python train.py --n_head=4 --n_kv_head=4 --vocab_size=1024 --positions="rope" --rope_fraction=1.0 --bias="none" --tie_embeddings=false --batch_tokens=16384
Each number is 50 + 12 x the weight over its row's rms, rounded and kept within 0 to 99. Layers, rows and columns count from 0. The size before them is the row's rms in percent of the matrix's.

# layer 12 attention value, 128x128, rms 0.079, rows 5-31, columns 0-127
083:55 50 28 38 51 42 41 47 50 57 28 29 33 26 46 49 39 62 47 42 60 59 72 42 63 46 48 49 36 52 40 72 59 44 48 41 38 59 46 50 63 72 69 55 62 55 68 49 55 53 60 54 32 54 63 44 48 53 42 38 47 50 36 27 35 69 55 35 49 35 43 54 49 64 52 70 54 53 33 43 40 58 28 32 53 64 70 39 42 25 47 28 49 34 55 44 58 60 64 53 30 55 68 56 40 30 51 18 53 21 47 47 51 53 38 56 61 64 47 31 56 40 38 56 53 45 38 51
090:35 56 57 41 47 58 55 48 74 37 48 52 37 54 45 48 43 73 59 62 72 63 49 61 51 53 40 38 61 62 33 58 59 27 57 54 39 45 49 50 34 70 43 61 47 58 54 56 47 50 55 65 60 59 48 65 71 53 67 53 51 42 45 31 69 32 36 59 67 67 53 40 61 46 28 61 83 32 40 60 60 35 52 30 47 36 57 61 33 58 61 55 41 59 37 53 53 34 39 43 38 56 61 28 61 51 55 63 39 77 51 41 66 56 61 43 44 39 22 61 38 73 56 59 48 57 41 48
089:33 22 60 56 59 40 59 40 53 68 34 56 39 28 35 37 41 46 58 36 72 45 53 55 63 53 48 48 41 54 59 78 56 48 61 50 59 40 47 61 55 54 42 39 38 49 45 38 63 69 52 22 61 74 43 65 41 59 65 49 42 63 39 37 63 49 39 46 60 61 41 55 40 54 53 47 48 38 47 52 65 56 46 40 38 77 45 61 37 60 44 49 30 46 13 66 39 55 70 42 54 64 80 42 50 31 39 39 45 45 49 42 38 61 76 38 55 51 51 46 55 42 48 65 42 41 36 48
100:57 16 46 60 39 50 46 29 53 48 53 42 57 72 37 50 44 46 43 52 29 55 48 36 34 47 54 30 36 58 89 54 55 31 48 59 40 71 41 43 59 56 65 34 42 62 55 54 37 52 55 48 46 63 39 34 66 56 47 45 53 53 34 41 55 63 14 55 36 40 58 48 46 44 50 52 77 66 47 52 43 51 26 42 60 48 64 50 45 53 47 44 35 55 21 45 39 76 24 34 58 56 50 35 58 47 66 39 42 32 55 54 58 31 42 41 53 59 59 52 40 64 50 49 52 56 54 54
075:29 49 55 37 50 63 51 50 29 48 60 56 45 56 45 32 60 31 60 50 25 65 34 45 64 21 58 59 53 42 46 48 54 75 29 62 49 63 45 44 23 34 57 54 54 53 55 48 30 56 28 58 41 43 53 50 52 48 43 44 38 49 54 62 16 56 43 47 47 36 36 59 64 59 49 43 62 52 55 54 65 57 38 52 33 58 66 41 61 53 53 30 51 48 62 45 44 51 45 51 79 43 43 70 41 20 76 56 54 41 54 47 40 56 44 38 61 63 54 56 68 39 59 29 52 60 71 58
083:45 37 39 51 54 53 57 27 55 41 55 50 48 60 47 47 59 13 52 34 44 69 17 61 62 58 48 41 68 60 45 57 48 57 36 44 48 64 51 49 54 32 30 43 62 64 49 46 23 54 71 50 56 63 45 51 54 44 55 55 45 63 20 48 58 53 25 62 55 48 59 55 63 48 39 47 76 47 49 46 45 49 40 46 41 46 57 40 62 47 57 46 41 63 36 51 44 49 31 46 44 72 83 54 67 41 69 58 78 61 60 32 53 55 49 62 35 62 40 69 65 64 59 39 41 57 52 52
080:50 36 49 55 63 54 61 41 26 48 55 40 39 39 59 73 33 38 49 34 35 69 36 57 43 63 33 48 24 51 48 63 49 24 40 49 54 51 57 67 42 18 38 43 40 63 41 29 56 45 56 49 54 49 57 46 45 31 68 82 44 62 40 59 50 55 45 55 41 66 44 75 35 68 42 42 55 41 37 46 45 42 23 29 62 46 54 41 55 46 51 45 38 40 47 89 41 45 55 53 44 51 64 52 52 36 40 58 55 34 50 34 42 51 52 49 58 59 46 36 70 51 52 48 48 49 65 40
092:29 74 73 58 42 50 52 62 58 58 49 44 50 47 55 55 64 42 41 48 31 31 53 58 57 61 55 52 51 39 31 38 47 56 56 44 49 56 54 76 58 53 55 73 40 67 39 62 51 48 74 31 59 42 27 41 37 45 60 50 54 51 55 39 41 49 58 39 52 42 40 52 69 55 53 51 52 45 58 62 34 49 71 41 59 60 56 69 33 30 41 60 57 48 49 47 45 50 37 55 75 52 39 38 88 66 33 68 24 40 46 44 52 40 68 37 44 58 62 41 65 79 40 55 60 43 35 61
080:82 36 42 67 58 52 59 38 51 61 53 28 43 50 38 66 25 53 50 43 50 37 77 40 43 43 49 40 19 45 75 47 47 26 38 46 46 39 48 43 45 47 66 50 42 49 67 33 57 57 53 37 37 56 52 39 43 40 64 51 49 41 44 56 44 65 33 55 65 50 47 53 41 43 56 56 80 57 40 28 33 42 48 26 46 53 40 49 50 41 55 17 51 42 27 45 56 66 55 51 36 70 52 49 62 75 35 65 44 47 50 52 55 55 41 55 58 60 46 46 40 67 59 60 54 32 50 58
086:31 58 53 54 47 50 70 39 50 58 51 60 55 34 51 53 43 43 43 54 54 40 32 72 61 64 41 50 42 46 34 51 52 58 64 65 52 35 53 59 24 49 24 56 57 48 44 52 57 65 42 34 69 61 45 84 33 34 60 64 31 74 36 62 48 44 54 67 59 68 40 58 48 44 28 45 61 24 52 63 66 43 65 42 38 56 37 47 52 57 56 66 41 61 54 68 53 41 54 48 49 47 66 62 59 30 35 54 57 69 47 51 51 63 71 54 37 43 27 64 70 51 44 31 43 44 47 37
080:64 35 31 45 56 38 29 38 55 35 54 39 62 57 57 46 48 66 52 47 35 70 60 41 57 59 53 61 34 45 76 58 46 46 57 37 58 61 47 42 70 36 75 44 35 48 63 33 52 53 52 61 35 53 64 34 39 38 35 42 56 66 24 48 30 66 39 35 51 48 52 68 40 46 49 78 24 40 30 43 53 71 29 40 48 67 58 51 51 47 38 40 35 51 51 53 38 69 60 47 43 43 58 53 46 44 58 49 61 30 62 39 54 74 33 38 61 64 53 51 58 49 42 64 48 38 44 42
094:14 53 56 63 56 82 45 48 50 48 52 50 63 35 38 49 08 28 46 50 62 45 59 54 39 69 45 69 35 29 52 68 45 54 60 70 46 41 52 59 42 61 43 52 33 53 37 35 73 41 37 53 60 57 57 46 59 45 64 53 39 55 49 53 49 53 53 41 42 68 27 52 47 65 44 41 52 55 31 48 57 44 34 51 38 74 38 64 39 53 51 55 53 53 58 57 29 66 54 34 43 64 50 49 55 60 32 51 33 56 51 51 35 54 48 36 46 65 47 56 31 60 52 80 45 40 38 50
081:14 48 63 51 42 52 37 37 48 48 44 70 57 41 28 37 41 49 47 36 53 60 26 51 49 53 31 49 47 42 49 54 53 64 54 59 61 52 48 46 23 49 47 56 47 58 42 58 64 59 32 53 74 70 49 74 60 51 58 63 33 74 46 50 69 38 58 48 50 64 35 51 46 43 43 53 55 35 37 70 80 52 28 46 60 49 54 62 52 62 56 64 33 66 59 73 42 37 56 30 64 47 49 56 44 29 36 34 52 60 47 39 45 63 60 34 56 40 31 56 47 59 45 59 45 70 46 43
087:46 44 40 51 41 51 65 40 64 62 36 53 43 42 48 60 19 45 67 60 74 58 55 48 49 52 47 49 38 49 15 51 66 46 53 32 43 46 57 61 29 70 37 67 32 61 50 45 49 53 37 64 65 57 39 60 52 54 52 46 46 58 33 53 66 27 52 62 51 61 40 50 66 53 33 47 57 33 53 58 45 60 53 52 37 66 59 65 52 64 52 52 41 62 37 61 26 55 74 42 23 68 56 69 52 33 31 46 43 42 49 37 65 48 78 58 34 34 52 55 34 50 40 59 40 52 45 38
092:25 49 59 50 59 42 42 54 42 57 35 60 44 52 53 58 34 47 47 41 13 39 47 52 30 57 47 43 45 48 42 28 42 42 42 59 55 55 61 64 46 47 52 44 28 42 35 46 63 40 73 68 59 57 45 38 57 49 58 66 55 58 73 64 51 46 44 53 40 53 51 67 61 49 59 44 66 62 45 69 26 56 49 40 56 46 44 52 39 55 63 65 72 50 58 66 34 32 35 44 38 62 44 14 45 68 42 31 23 70 42 56 29 64 40 56 44 41 53 57 55 53 44 51 44 72 38 41
080:40 66 48 42 32 66 63 35 51 78 41 36 44 55 51 55 68 34 45 57 52 69 49 56 79 58 41 50 52 25 44 43 33 52 35 35 38 63 61 52 41 47 51 67 60 64 41 48 30 38 48 47 61 56 54 76 35 35 62 52 52 68 20 66 50 37 56 58 39 58 41 51 69 55 30 36 67 50 54 61 37 85 42 45 41 55 34 58 53 50 52 47 47 42 54 43 36 47 60 51 34 50 66 63 49 39 46 55 48 20 43 36 46 45 70 58 41 59 55 55 61 59 49 37 55 48 44 68
095:28 65 32 41 47 56 31 58 54 51 41 36 57 48 54 43 38 53 38 44 31 59 65 36 44 44 51 52 52 34 53 37 41 53 35 53 50 80 49 62 57 64 61 40 48 47 56 45 46 34 54 56 32 51 65 46 53 50 42 42 49 37 61 48 21 76 46 51 50 34 42 70 54 53 68 47 55 83 32 39 17 55 38 27 53 61 28 43 39 44 64 40 64 38 64 46 50 51 38 50 35 60 53 24 41 61 59 38 53 40 53 54 36 47 21 58 58 62 43 42 31 49 59 56 45 53 40 43
085:31 49 63 53 56 75 40 48 51 36 55 43 64 43 44 46 51 46 46 32 17 61 71 51 46 40 55 34 30 36 69 37 50 48 47 70 32 59 51 44 62 53 70 43 21 40 49 62 66 43 52 51 26 52 46 34 49 34 53 55 42 52 66 46 65 61 29 34 43 61 44 43 73 37 42 62 56 60 31 67 42 46 58 56 66 30 69 51 37 63 48 38 52 63 41 42 58 68 40 32 51 31 35 54 49 66 53 49 26 62 48 44 44 56 40 31 49 69 66 48 51 58 52 50 50 57 46 48
094:43 62 36 53 42 94 58 58 55 38 57 58 51 41 59 46 42 44 54 62 80 68 49 54 60 58 43 38 51 16 50 59 66 79 57 63 47 39 49 65 40 29 50 69 52 37 41 40 41 40 43 39 50 47 39 40 44 40 50 46 51 41 26 53 48 30 45 43 59 45 42 60 55 45 23 41 47 39 43 62 59 40 41 51 34 59 51 48 46 61 50 54 39 55 51 48 59 85 50 45 49 55 63 67 82 28 32 68 50 54 59 48 46 66 65 42 39 58 54 56 54 62 53 56 55 49 55 56
091:44 74 65 64 48 80 36 74 60 35 65 49 54 35 50 43 59 45 40 48 61 34 63 56 58 22 56 70 41 25 69 44 57 71 47 59 49 38 56 48 27 40 45 51 46 56 56 58 54 34 32 45 38 63 31 58 54 35 48 39 41 36 71 64 46 43 49 56 54 27 34 41 45 48 48 52 47 70 52 44 57 40 54 55 39 29 39 68 60 53 40 64 57 48 44 42 62 44 47 65 66 48 51 52 71 66 45 43 22 64 46 74 37 56 54 44 52 57 58 41 43 43 60 49 57 58 66 63
074:45 45 74 63 37 45 68 37 53 71 70 67 61 54 49 43 60 37 36 52 58 60 33 65 40 43 35 33 57 45 41 46 57 67 38 42 49 56 56 48 41 69 18 46 48 68 34 50 45 32 29 35 70 46 39 54 53 33 50 59 44 29 54 52 71 43 43 74 59 45 57 51 62 60 32 43 60 51 78 64 54 38 57 46 51 57 43 40 50 59 45 58 42 66 56 65 53 23 45 37 74 55 61 41 59 47 49 57 34 50 43 67 57 37 64 54 44 50 35 57 40 66 47 64 51 50 73 58
076:25 20 55 62 79 39 35 46 43 45 38 63 40 56 50 49 58 60 69 31 33 61 47 54 43 55 41 48 44 66 39 65 69 42 45 52 61 45 54 48 55 65 46 50 45 58 50 66 73 59 30 56 57 47 49 47 58 53 68 58 46 61 68 30 66 38 56 47 49 59 46 41 30 51 44 52 42 34 37 61 59 47 41 68 57 55 69 61 41 55 50 47 32 46 64 67 28 41 72 44 31 15 45 48 36 34 41 40 41 47 48 60 32 51 41 53 56 48 33 68 36 65 39 45 34 48 40 41
087:53 31 44 38 54 36 36 68 47 54 25 48 53 75 51 42 43 47 48 38 18 50 53 38 30 45 59 40 39 66 55 66 51 34 34 62 40 62 52 62 66 56 51 42 60 46 66 53 55 53 56 56 27 49 59 24 72 63 61 40 58 39 52 44 57 72 53 43 56 34 46 51 58 50 74 42 51 60 41 43 21 39 29 49 64 55 56 58 26 38 47 47 56 55 43 49 44 59 41 52 26 38 30 34 44 60 50 34 35 51 54 35 43 45 34 55 64 55 48 61 26 64 49 61 40 63 44 35
086:62 64 22 50 41 35 65 58 61 52 40 30 41 49 70 53 59 63 58 63 62 60 58 43 60 60 64 30 61 59 34 54 49 35 39 34 47 61 46 45 59 68 49 55 87 56 53 43 44 46 51 49 33 25 61 33 39 41 49 27 56 18 50 47 37 51 67 39 63 31 48 55 41 53 56 50 52 57 73 36 33 60 66 41 73 59 41 61 37 48 43 46 62 46 53 47 57 49 44 56 21 47 42 51 55 48 50 47 65 38 60 37 49 28 46 69 55 56 67 38 46 47 64 53 42 35 56 44
086:34 51 55 36 58 37 25 51 36 50 31 58 43 19 43 43 26 55 50 45 33 58 40 50 69 61 44 67 49 49 41 41 43 68 54 66 54 80 52 48 59 56 52 49 47 40 38 68 78 51 49 75 45 51 60 47 63 50 44 41 55 53 51 48 34 63 56 46 31 58 43 61 44 52 37 55 37 54 38 54 59 70 20 55 53 46 51 40 54 65 66 44 60 47 70 56 34 46 59 39 55 51 58 16 32 40 31 34 34 45 47 44 37 66 36 46 58 47 54 47 53 22 47 56 50 56 37 43
086:30 25 56 41 55 67 37 47 38 55 52 41 64 54 53 49 37 39 32 26 17 54 53 50 55 36 60 45 23 65 84 50 49 35 45 56 43 61 43 55 59 62 75 40 23 47 52 56 52 47 56 45 35 51 46 51 48 43 50 64 32 50 56 57 74 54 43 41 40 60 43 32 52 50 61 66 78 57 36 56 28 42 34 51 65 41 64 47 42 46 44 36 50 41 42 47 50 53 45 60 57 43 52 65 50 64 63 29 34 58 50 37 47 42 31 38 51 70 60 30 61 61 47 38 42 63 40 53
088:24 55 68 46 71 55 34 36 51 37 67 55 55 56 41 39 24 45 36 32 06 55 49 52 33 52 37 42 37 40 68 37 48 33 50 66 40 56 51 59 52 36 49 25 35 54 45 44 56 41 60 52 52 62 58 55 53 44 49 65 29 68 57 49 46 70 39 45 33 53 39 51 49 38 53 59 48 66 37 64 35 43 39 35 62 41 58 44 36 53 60 51 50 54 40 65 56 33 37 46 43 41 42 36 45 61 61 26 40 59 50 63 32 58 27 55 46 75 37 51 54 59 51 52 45 61 46 36
# layer 12 attention output (transposed), 128x128, rms 0.0789, rows 5-31, columns 0-127
085:41 61 49 43 64 67 57 67 45 37 56 25 59 55 58 48 49 19 61 63 47 30 49 56 63 45 57 51 43 72 29 52 40 61 51 49 60 43 53 53 40 62 31 45 40 71 34 49 40 53 52 47 58 48 38 64 70 36 46 29 45 45 52 39 55 52 56 55 46 64 56 68 55 33 48 32 56 48 41 72 51 33 55 52 39 32 66 58 43 48 60 39 67 66 67 62 37 53 46 45 46 60 40 57 49 23 58 31 27 71 67 57 63 60 31 69 37 42 24 40 32 48 53 38 50 55 59 61
082:60 68 53 36 41 46 62 39 60 46 53 41 46 41 31 79 35 58 64 40 44 51 54 59 51 70 58 57 41 35 44 45 41 58 51 53 60 58 37 51 38 45 75 49 49 49 33 48 66 72 41 41 31 46 33 45 50 72 59 41 52 56 48 60 54 33 61 65 43 32 24 39 41 68 49 43 56 75 46 35 46 40 41 68 66 71 40 48 51 46 44 42 57 51 63 39 83 53 50 60 42 41 43 44 58 56 42 53 38 19 41 48 18 33 59 48 56 56 64 51 52 44 47 60 39 56 40 28
088:70 67 38 56 50 59 36 53 63 42 63 50 59 49 30 79 45 75 58 43 66 58 59 56 60 53 49 62 57 48 55 60 48 46 37 58 39 67 62 45 50 41 62 54 75 64 36 61 59 36 59 58 37 27 40 34 47 35 46 62 65 33 45 58 53 65 65 59 61 50 79 46 39 67 64 48 42 63 43 39 40 49 63 44 50 77 50 46 60 38 54 66 47 40 72 44 51 57 55 46 35 44 63 66 60 39 51 68 51 30 41 63 14 36 33 49 34 60 60 44 60 56 49 55 44 56 44 50
096:30 54 45 49 54 46 61 44 38 56 47 49 38 37 65 30 51 64 55 57 38 45 35 67 56 31 67 51 58 11 40 40 55 40 37 62 41 37 52 61 77 46 41 56 31 43 54 36 51 39 54 70 62 53 60 62 60 55 52 52 43 53 64 39 43 30 61 69 74 40 35 48 83 64 57 40 37 56 50 72 49 64 34 55 44 43 50 37 59 54 47 54 61 58 65 57 59 47 44 46 66 64 49 71 63 32 52 58 55 73 54 29 57 46 61 51 53 34 32 47 40 32 53 40 55 45 69 51
070:30 35 59 59 67 48 52 30 53 54 32 36 55 45 56 32 47 37 60 58 49 44 50 50 57 33 69 34 68 33 41 34 51 33 41 48 54 25 21 48 51 78 47 53 48 42 73 59 58 49 50 72 58 69 46 68 45 56 38 49 44 56 50 48 49 58 43 39 48 36 61 52 51 36 53 47 33 39 58 63 60 51 23 40 53 39 38 61 48 38 44 60 51 69 31 51 41 36 41 70 25 54 51 46 56 68 49 56 56 79 33 57 66 54 44 56 59 44 22 42 52 51 51 60 51 53 60 71
081:60 47 42 47 29 54 52 17 52 57 45 50 43 30 41 38 50 70 40 46 50 41 52 59 59 42 74 78 67 13 51 51 61 23 44 64 59 50 31 64 67 53 43 63 46 39 40 38 45 60 37 51 45 53 44 44 30 51 45 28 53 46 51 41 52 20 49 46 54 40 54 16 47 57 53 47 40 51 45 39 61 48 55 60 41 58 64 36 42 37 46 57 52 60 48 53 66 52 44 41 42 48 52 46 67 59 35 56 40 46 09 57 41 40 51 40 55 25 58 44 56 49 56 39 58 61 51 46
085:51 59 54 66 54 50 39 42 54 39 59 41 58 55 48 65 52 64 42 43 53 42 55 40 63 60 45 48 51 54 60 64 49 47 59 59 38 68 69 49 79 63 26 61 58 51 47 66 61 52 30 49 36 53 49 44 36 44 50 37 58 30 47 51 54 51 77 44 74 38 62 44 49 61 32 46 60 50 44 46 67 61 64 50 39 56 51 28 41 48 38 70 52 49 55 48 53 56 61 50 36 31 58 67 87 49 53 60 57 36 02 38 42 28 38 50 47 54 74 58 55 55 46 33 44 49 50 62
088:50 48 46 37 40 44 68 47 45 45 74 57 49 73 47 48 36 42 57 46 40 51 46 40 33 66 19 46 49 54 48 67 50 52 59 69 44 42 67 68 51 45 71 51 39 39 51 36 47 47 68 53 29 37 60 31 53 62 35 57 64 51 44 49 62 32 30 70 57 65 52 47 21 47 49 55 34 59 63 19 64 41 57 36 41 45 52 71 54 54 57 62 67 45 65 53 61 44 86 48 43 40 53 55 23 49 50 48 53 66 58 34 44 39 51 57 53 65 49 55 52 35 59 29 42 46 56 42
076:29 43 40 34 38 53 64 75 24 40 51 27 46 61 60 48 68 38 58 53 38 47 33 55 61 42 34 50 57 39 36 59 58 63 56 40 56 63 88 47 58 68 28 47 52 47 38 50 33 63 48 62 62 61 52 71 71 46 58 58 38 64 51 44 60 47 47 64 45 65 52 59 74 28 54 41 49 58 43 85 52 51 38 59 39 40 72 41 45 65 66 47 54 49 56 59 53 55 55 34 58 65 58 60 59 35 55 43 62 54 59 39 61 54 52 48 35 54 37 40 50 52 61 55 58 28 44 39
091:72 50 55 54 49 56 29 37 76 42 54 53 62 43 37 75 48 76 48 44 65 62 67 48 55 55 43 63 61 50 64 51 53 51 47 52 36 68 41 48 53 39 65 54 60 54 42 47 66 56 44 38 31 42 35 33 26 49 46 55 61 39 43 59 40 50 57 39 61 48 76 35 32 56 55 52 47 64 45 28 47 39 58 44 57 73 44 43 49 39 50 68 41 37 61 40 68 50 61 58 40 25 50 41 60 72 45 58 63 26 26 51 29 33 45 38 54 54 72 56 59 52 44 55 42 61 24 54
077:51 51 54 50 63 62 39 67 49 55 50 45 37 54 71 29 52 18 42 69 61 34 41 52 74 35 53 53 62 56 42 56 41 55 35 55 61 43 41 69 50 62 31 51 70 56 50 45 39 53 39 61 63 48 54 53 62 46 57 46 68 45 54 41 46 49 42 57 70 52 47 54 68 25 37 42 68 46 39 72 60 59 51 48 42 37 58 48 40 48 47 44 55 54 67 54 52 62 47 38 50 66 72 72 71 34 58 52 32 76 63 57 57 40 60 80 26 53 28 53 39 46 57 31 60 58 60 64
093:73 52 64 44 68 39 41 53 65 28 52 50 42 48 48 90 44 74 52 38 61 54 61 51 65 69 47 30 46 59 67 55 36 68 34 43 41 56 95 52 60 45 62 40 60 49 60 45 56 51 51 49 30 46 50 36 54 49 46 60 68 38 39 64 58 40 59 66 54 34 75 43 47 63 38 53 51 51 45 55 29 48 55 39 47 59 52 61 53 50 71 68 46 29 52 46 59 62 64 51 34 45 61 43 60 62 57 57 63 50 35 47 39 49 42 61 34 49 62 47 55 57 49 33 44 52 33 65
089:69 57 59 52 61 43 34 40 80 43 54 59 60 34 45 74 34 80 54 56 62 67 68 47 57 57 56 48 58 42 67 43 48 47 38 50 37 58 34 54 52 40 72 51 57 50 49 46 77 40 44 49 27 52 39 46 32 51 49 48 67 40 45 53 34 51 65 54 71 35 61 40 41 73 49 48 58 62 56 40 40 51 59 45 54 80 32 40 57 41 48 70 43 42 57 43 64 56 57 61 35 31 52 58 67 58 47 70 62 34 33 58 30 38 52 48 53 56 63 58 47 56 35 55 34 66 43 68
089:69 78 40 28 44 54 33 65 71 41 51 38 47 41 20 66 59 59 63 36 60 73 45 55 62 59 42 65 41 65 71 44 48 64 45 45 50 56 40 39 59 30 49 48 62 56 32 65 61 56 55 34 40 35 50 35 42 49 42 18 54 39 36 53 69 49 69 58 48 36 59 42 44 50 59 38 59 70 43 34 40 43 66 45 66 70 44 43 49 41 59 56 42 36 63 39 64 60 57 61 50 43 42 40 45 68 47 47 47 23 52 39 20 41 50 41 41 53 54 46 55 57 46 46 45 44 40 45
097:48 51 53 56 44 36 56 34 53 54 59 63 51 34 54 59 49 65 42 38 52 53 55 46 49 62 41 53 33 39 74 58 46 45 34 71 37 50 99 49 61 43 46 54 75 45 60 55 67 36 37 33 35 66 50 48 29 69 50 53 61 42 42 45 44 27 72 51 61 45 45 36 39 53 42 43 41 48 53 47 64 54 66 49 54 59 44 47 50 50 47 62 50 27 59 70 70 51 51 51 44 46 42 64 64 53 46 51 70 45 45 43 55 61 51 31 71 49 77 63 47 62 49 32 35 54 55 74
074:58 60 51 33 43 74 55 64 59 35 31 40 47 49 36 45 41 48 50 44 64 52 39 31 63 50 52 68 42 59 65 47 49 58 60 64 54 38 28 58 76 37 51 47 43 35 15 46 56 66 62 51 45 51 52 33 55 51 25 19 49 34 33 45 53 34 33 44 45 45 62 36 34 44 64 56 45 47 44 34 77 27 81 52 48 64 60 53 48 38 65 57 66 58 62 57 43 49 47 52 34 48 49 39 56 73 35 50 57 63 43 49 65 38 43 62 53 49 54 37 48 48 63 43 44 42 45 38
093:36 35 56 50 60 56 70 61 39 46 47 37 43 49 64 47 55 36 48 44 51 36 52 52 52 48 60 42 35 58 43 54 49 68 38 60 58 37 91 52 55 60 35 46 54 44 49 51 45 53 54 51 68 76 46 60 65 60 54 46 54 52 56 49 44 33 52 48 39 56 41 53 53 23 34 50 54 35 43 78 58 42 57 58 41 34 62 53 42 57 68 36 70 60 55 74 44 52 40 42 49 58 44 51 54 39 50 33 47 89 55 55 93 71 43 51 52 44 33 41 40 59 56 39 49 47 72 70
090:48 45 61 50 59 42 62 31 49 56 62 47 47 48 75 50 33 46 44 64 40 39 58 64 48 56 52 38 44 14 73 47 47 54 38 43 48 37 78 68 56 52 59 46 39 43 56 22 54 43 41 62 48 57 53 66 58 57 50 53 66 53 55 40 41 35 50 74 82 47 32 40 63 59 39 50 40 54 54 68 63 62 25 45 46 59 36 47 61 47 45 59 54 17 47 63 52 31 59 58 55 62 44 61 65 58 61 56 62 40 55 34 52 47 64 60 46 55 36 60 24 33 46 30 47 56 49 63
086:72 48 66 49 51 38 60 49 50 37 43 34 42 48 44 61 48 56 50 41 71 55 59 49 60 70 26 61 53 56 67 44 27 58 55 27 66 51 20 54 48 57 60 57 52 61 39 38 46 72 57 54 51 34 53 29 58 58 40 60 78 59 27 46 64 45 40 63 43 40 51 42 45 58 39 51 53 48 47 51 48 50 39 37 56 49 46 58 47 44 69 51 52 45 31 37 46 38 76 69 56 69 46 25 40 68 51 45 33 55 40 43 33 27 36 65 23 40 52 46 69 41 57 49 65 34 39 48
089:34 39 53 50 57 36 63 41 38 48 39 55 51 65 73 59 33 68 50 55 41 32 62 54 44 59 48 31 51 31 42 25 50 59 56 36 60 53 50 36 53 62 72 45 44 56 55 54 58 54 75 54 58 45 62 59 62 70 68 66 61 77 37 66 46 54 49 66 36 61 57 50 38 41 68 64 49 39 53 54 48 41 36 44 51 30 43 68 45 43 51 38 49 35 45 57 27 38 67 59 61 53 44 36 44 54 66 46 84 67 44 53 83 62 54 49 41 68 37 56 50 50 47 68 51 40 51 63
075:56 65 38 62 43 49 39 31 61 53 40 55 52 42 15 62 59 90 65 45 49 62 58 59 38 56 58 50 55 38 64 49 66 50 60 51 51 44 34 62 66 41 70 48 51 48 55 44 53 47 64 42 39 58 50 20 26 55 55 56 42 37 43 67 38 56 54 54 60 43 47 44 40 69 64 75 52 65 50 27 48 44 46 57 52 71 32 46 67 37 57 58 32 51 38 40 50 57 64 59 43 19 57 52 49 59 39 56 67 42 25 35 45 46 54 36 46 47 74 59 56 53 41 57 38 43 51 46
085:55 63 50 65 48 43 40 39 68 49 65 64 57 37 27 66 42 63 50 57 66 43 56 51 46 55 66 53 53 62 64 62 50 41 29 49 29 63 62 50 45 46 53 40 54 69 58 56 68 25 32 38 47 39 47 53 43 35 50 39 65 27 49 45 36 63 81 56 59 40 66 48 35 66 41 58 59 60 50 42 43 49 51 53 47 78 28 29 66 55 30 53 37 45 58 40 58 71 44 58 31 25 55 65 54 50 55 61 65 30 37 54 30 52 49 49 62 57 67 65 45 51 49 48 31 59 52 54
087:31 36 45 58 63 42 70 44 43 47 60 39 45 37 63 39 46 39 63 50 41 44 53 69 30 45 56 46 46 50 48 57 50 37 25 48 54 40 92 32 63 66 36 39 41 51 61 65 42 40 42 48 65 54 54 70 61 48 46 37 55 52 69 39 48 29 68 53 36 43 36 57 69 51 32 38 51 56 53 70 47 53 47 60 45 41 54 40 54 58 49 28 58 47 55 56 49 62 34 41 49 60 33 75 40 26 61 50 50 64 62 45 73 63 45 46 65 41 42 41 31 51 60 28 47 51 77 62
096:40 42 45 48 45 63 68 81 24 39 54 36 48 57 42 39 60 27 57 49 47 42 43 48 39 43 47 61 43 82 46 58 52 59 59 53 65 43 52 42 51 61 32 47 39 54 35 69 30 59 65 43 69 57 46 62 72 46 47 34 39 54 59 42 65 52 44 46 21 63 37 53 63 31 39 54 57 44 44 57 51 44 54 65 46 37 63 56 41 51 55 16 58 70 45 45 36 52 43 41 60 51 44 50 34 41 48 31 26 67 70 43 69 60 46 44 45 43 36 38 54 44 62 52 57 37 69 36
080:76 64 72 49 64 48 47 52 75 51 53 65 53 49 50 70 31 48 42 54 58 46 63 35 68 56 68 25 31 71 71 56 44 52 29 57 52 47 73 60 32 44 45 48 61 55 71 38 65 37 53 41 41 78 40 52 44 44 48 49 53 40 35 37 40 48 68 39 53 33 54 44 54 55 38 40 51 38 49 61 50 44 56 57 66 56 47 61 44 34 44 68 52 57 50 71 45 59 54 53 33 53 34 54 55 51 53 52 48 59 52 62 57 43 36 57 47 40 48 52 30 72 32 46 24 72 55 78
090:30 49 62 60 62 47 52 30 36 38 64 44 52 57 79 51 42 42 47 71 35 36 66 65 52 56 60 38 50 14 49 45 52 42 37 52 39 47 76 67 70 51 38 48 38 51 49 32 63 34 44 62 49 47 53 65 50 49 49 53 53 48 59 48 32 42 57 64 81 51 62 37 57 51 54 46 44 58 55 60 69 65 47 34 46 51 40 49 56 62 54 63 70 20 62 61 53 37 45 54 44 52 49 62 70 47 57 65 65 41 42 37 55 62 52 58 58 52 39 43 23 37 51 28 50 58 58 74
096:44 49 55 65 59 49 52 30 54 56 56 55 50 32 79 62 41 70 37 59 57 35 67 52 51 54 59 45 46 20 59 57 45 53 29 68 38 49 84 58 69 48 46 51 59 51 51 42 63 39 23 43 40 65 51 56 33 64 52 56 69 41 59 54 27 32 61 61 88 47 54 39 48 54 34 55 53 51 44 60 60 65 52 50 44 58 48 40 45 46 47 68 56 31 61 63 59 46 51 47 48 43 50 61 77 41 54 52 63 49 37 55 62 59 61 46 64 49 58 68 37 40 49 32 40 64 51 78
# layer 12 attention query, 128x128, rms 0.0857, rows 32, columns 0-127
069:74 45 68 41 66 54 43 44 57 41 53 42 32 50 26 48 47 44 51 61 56 43 53 71 49 46 38 34 55 34 62 42 40 80 51 67 52 24 54 63 50 54 55 36 57 40 76 51 59 82 53 57 43 76 75 68 48 66 53 46 55 46 55 57 53 49 52 38 34 41 56 59 49 44 41 49 49 69 56 48 44 54 26 49 54 38 48 48 53 48 35 50 44 46 60 19 60 58 48 29 52 35 50 51 59 40 46 37 64 71 57 38 51 69 64 56 47 67 55 24 63 53 41 67 64 57 46 36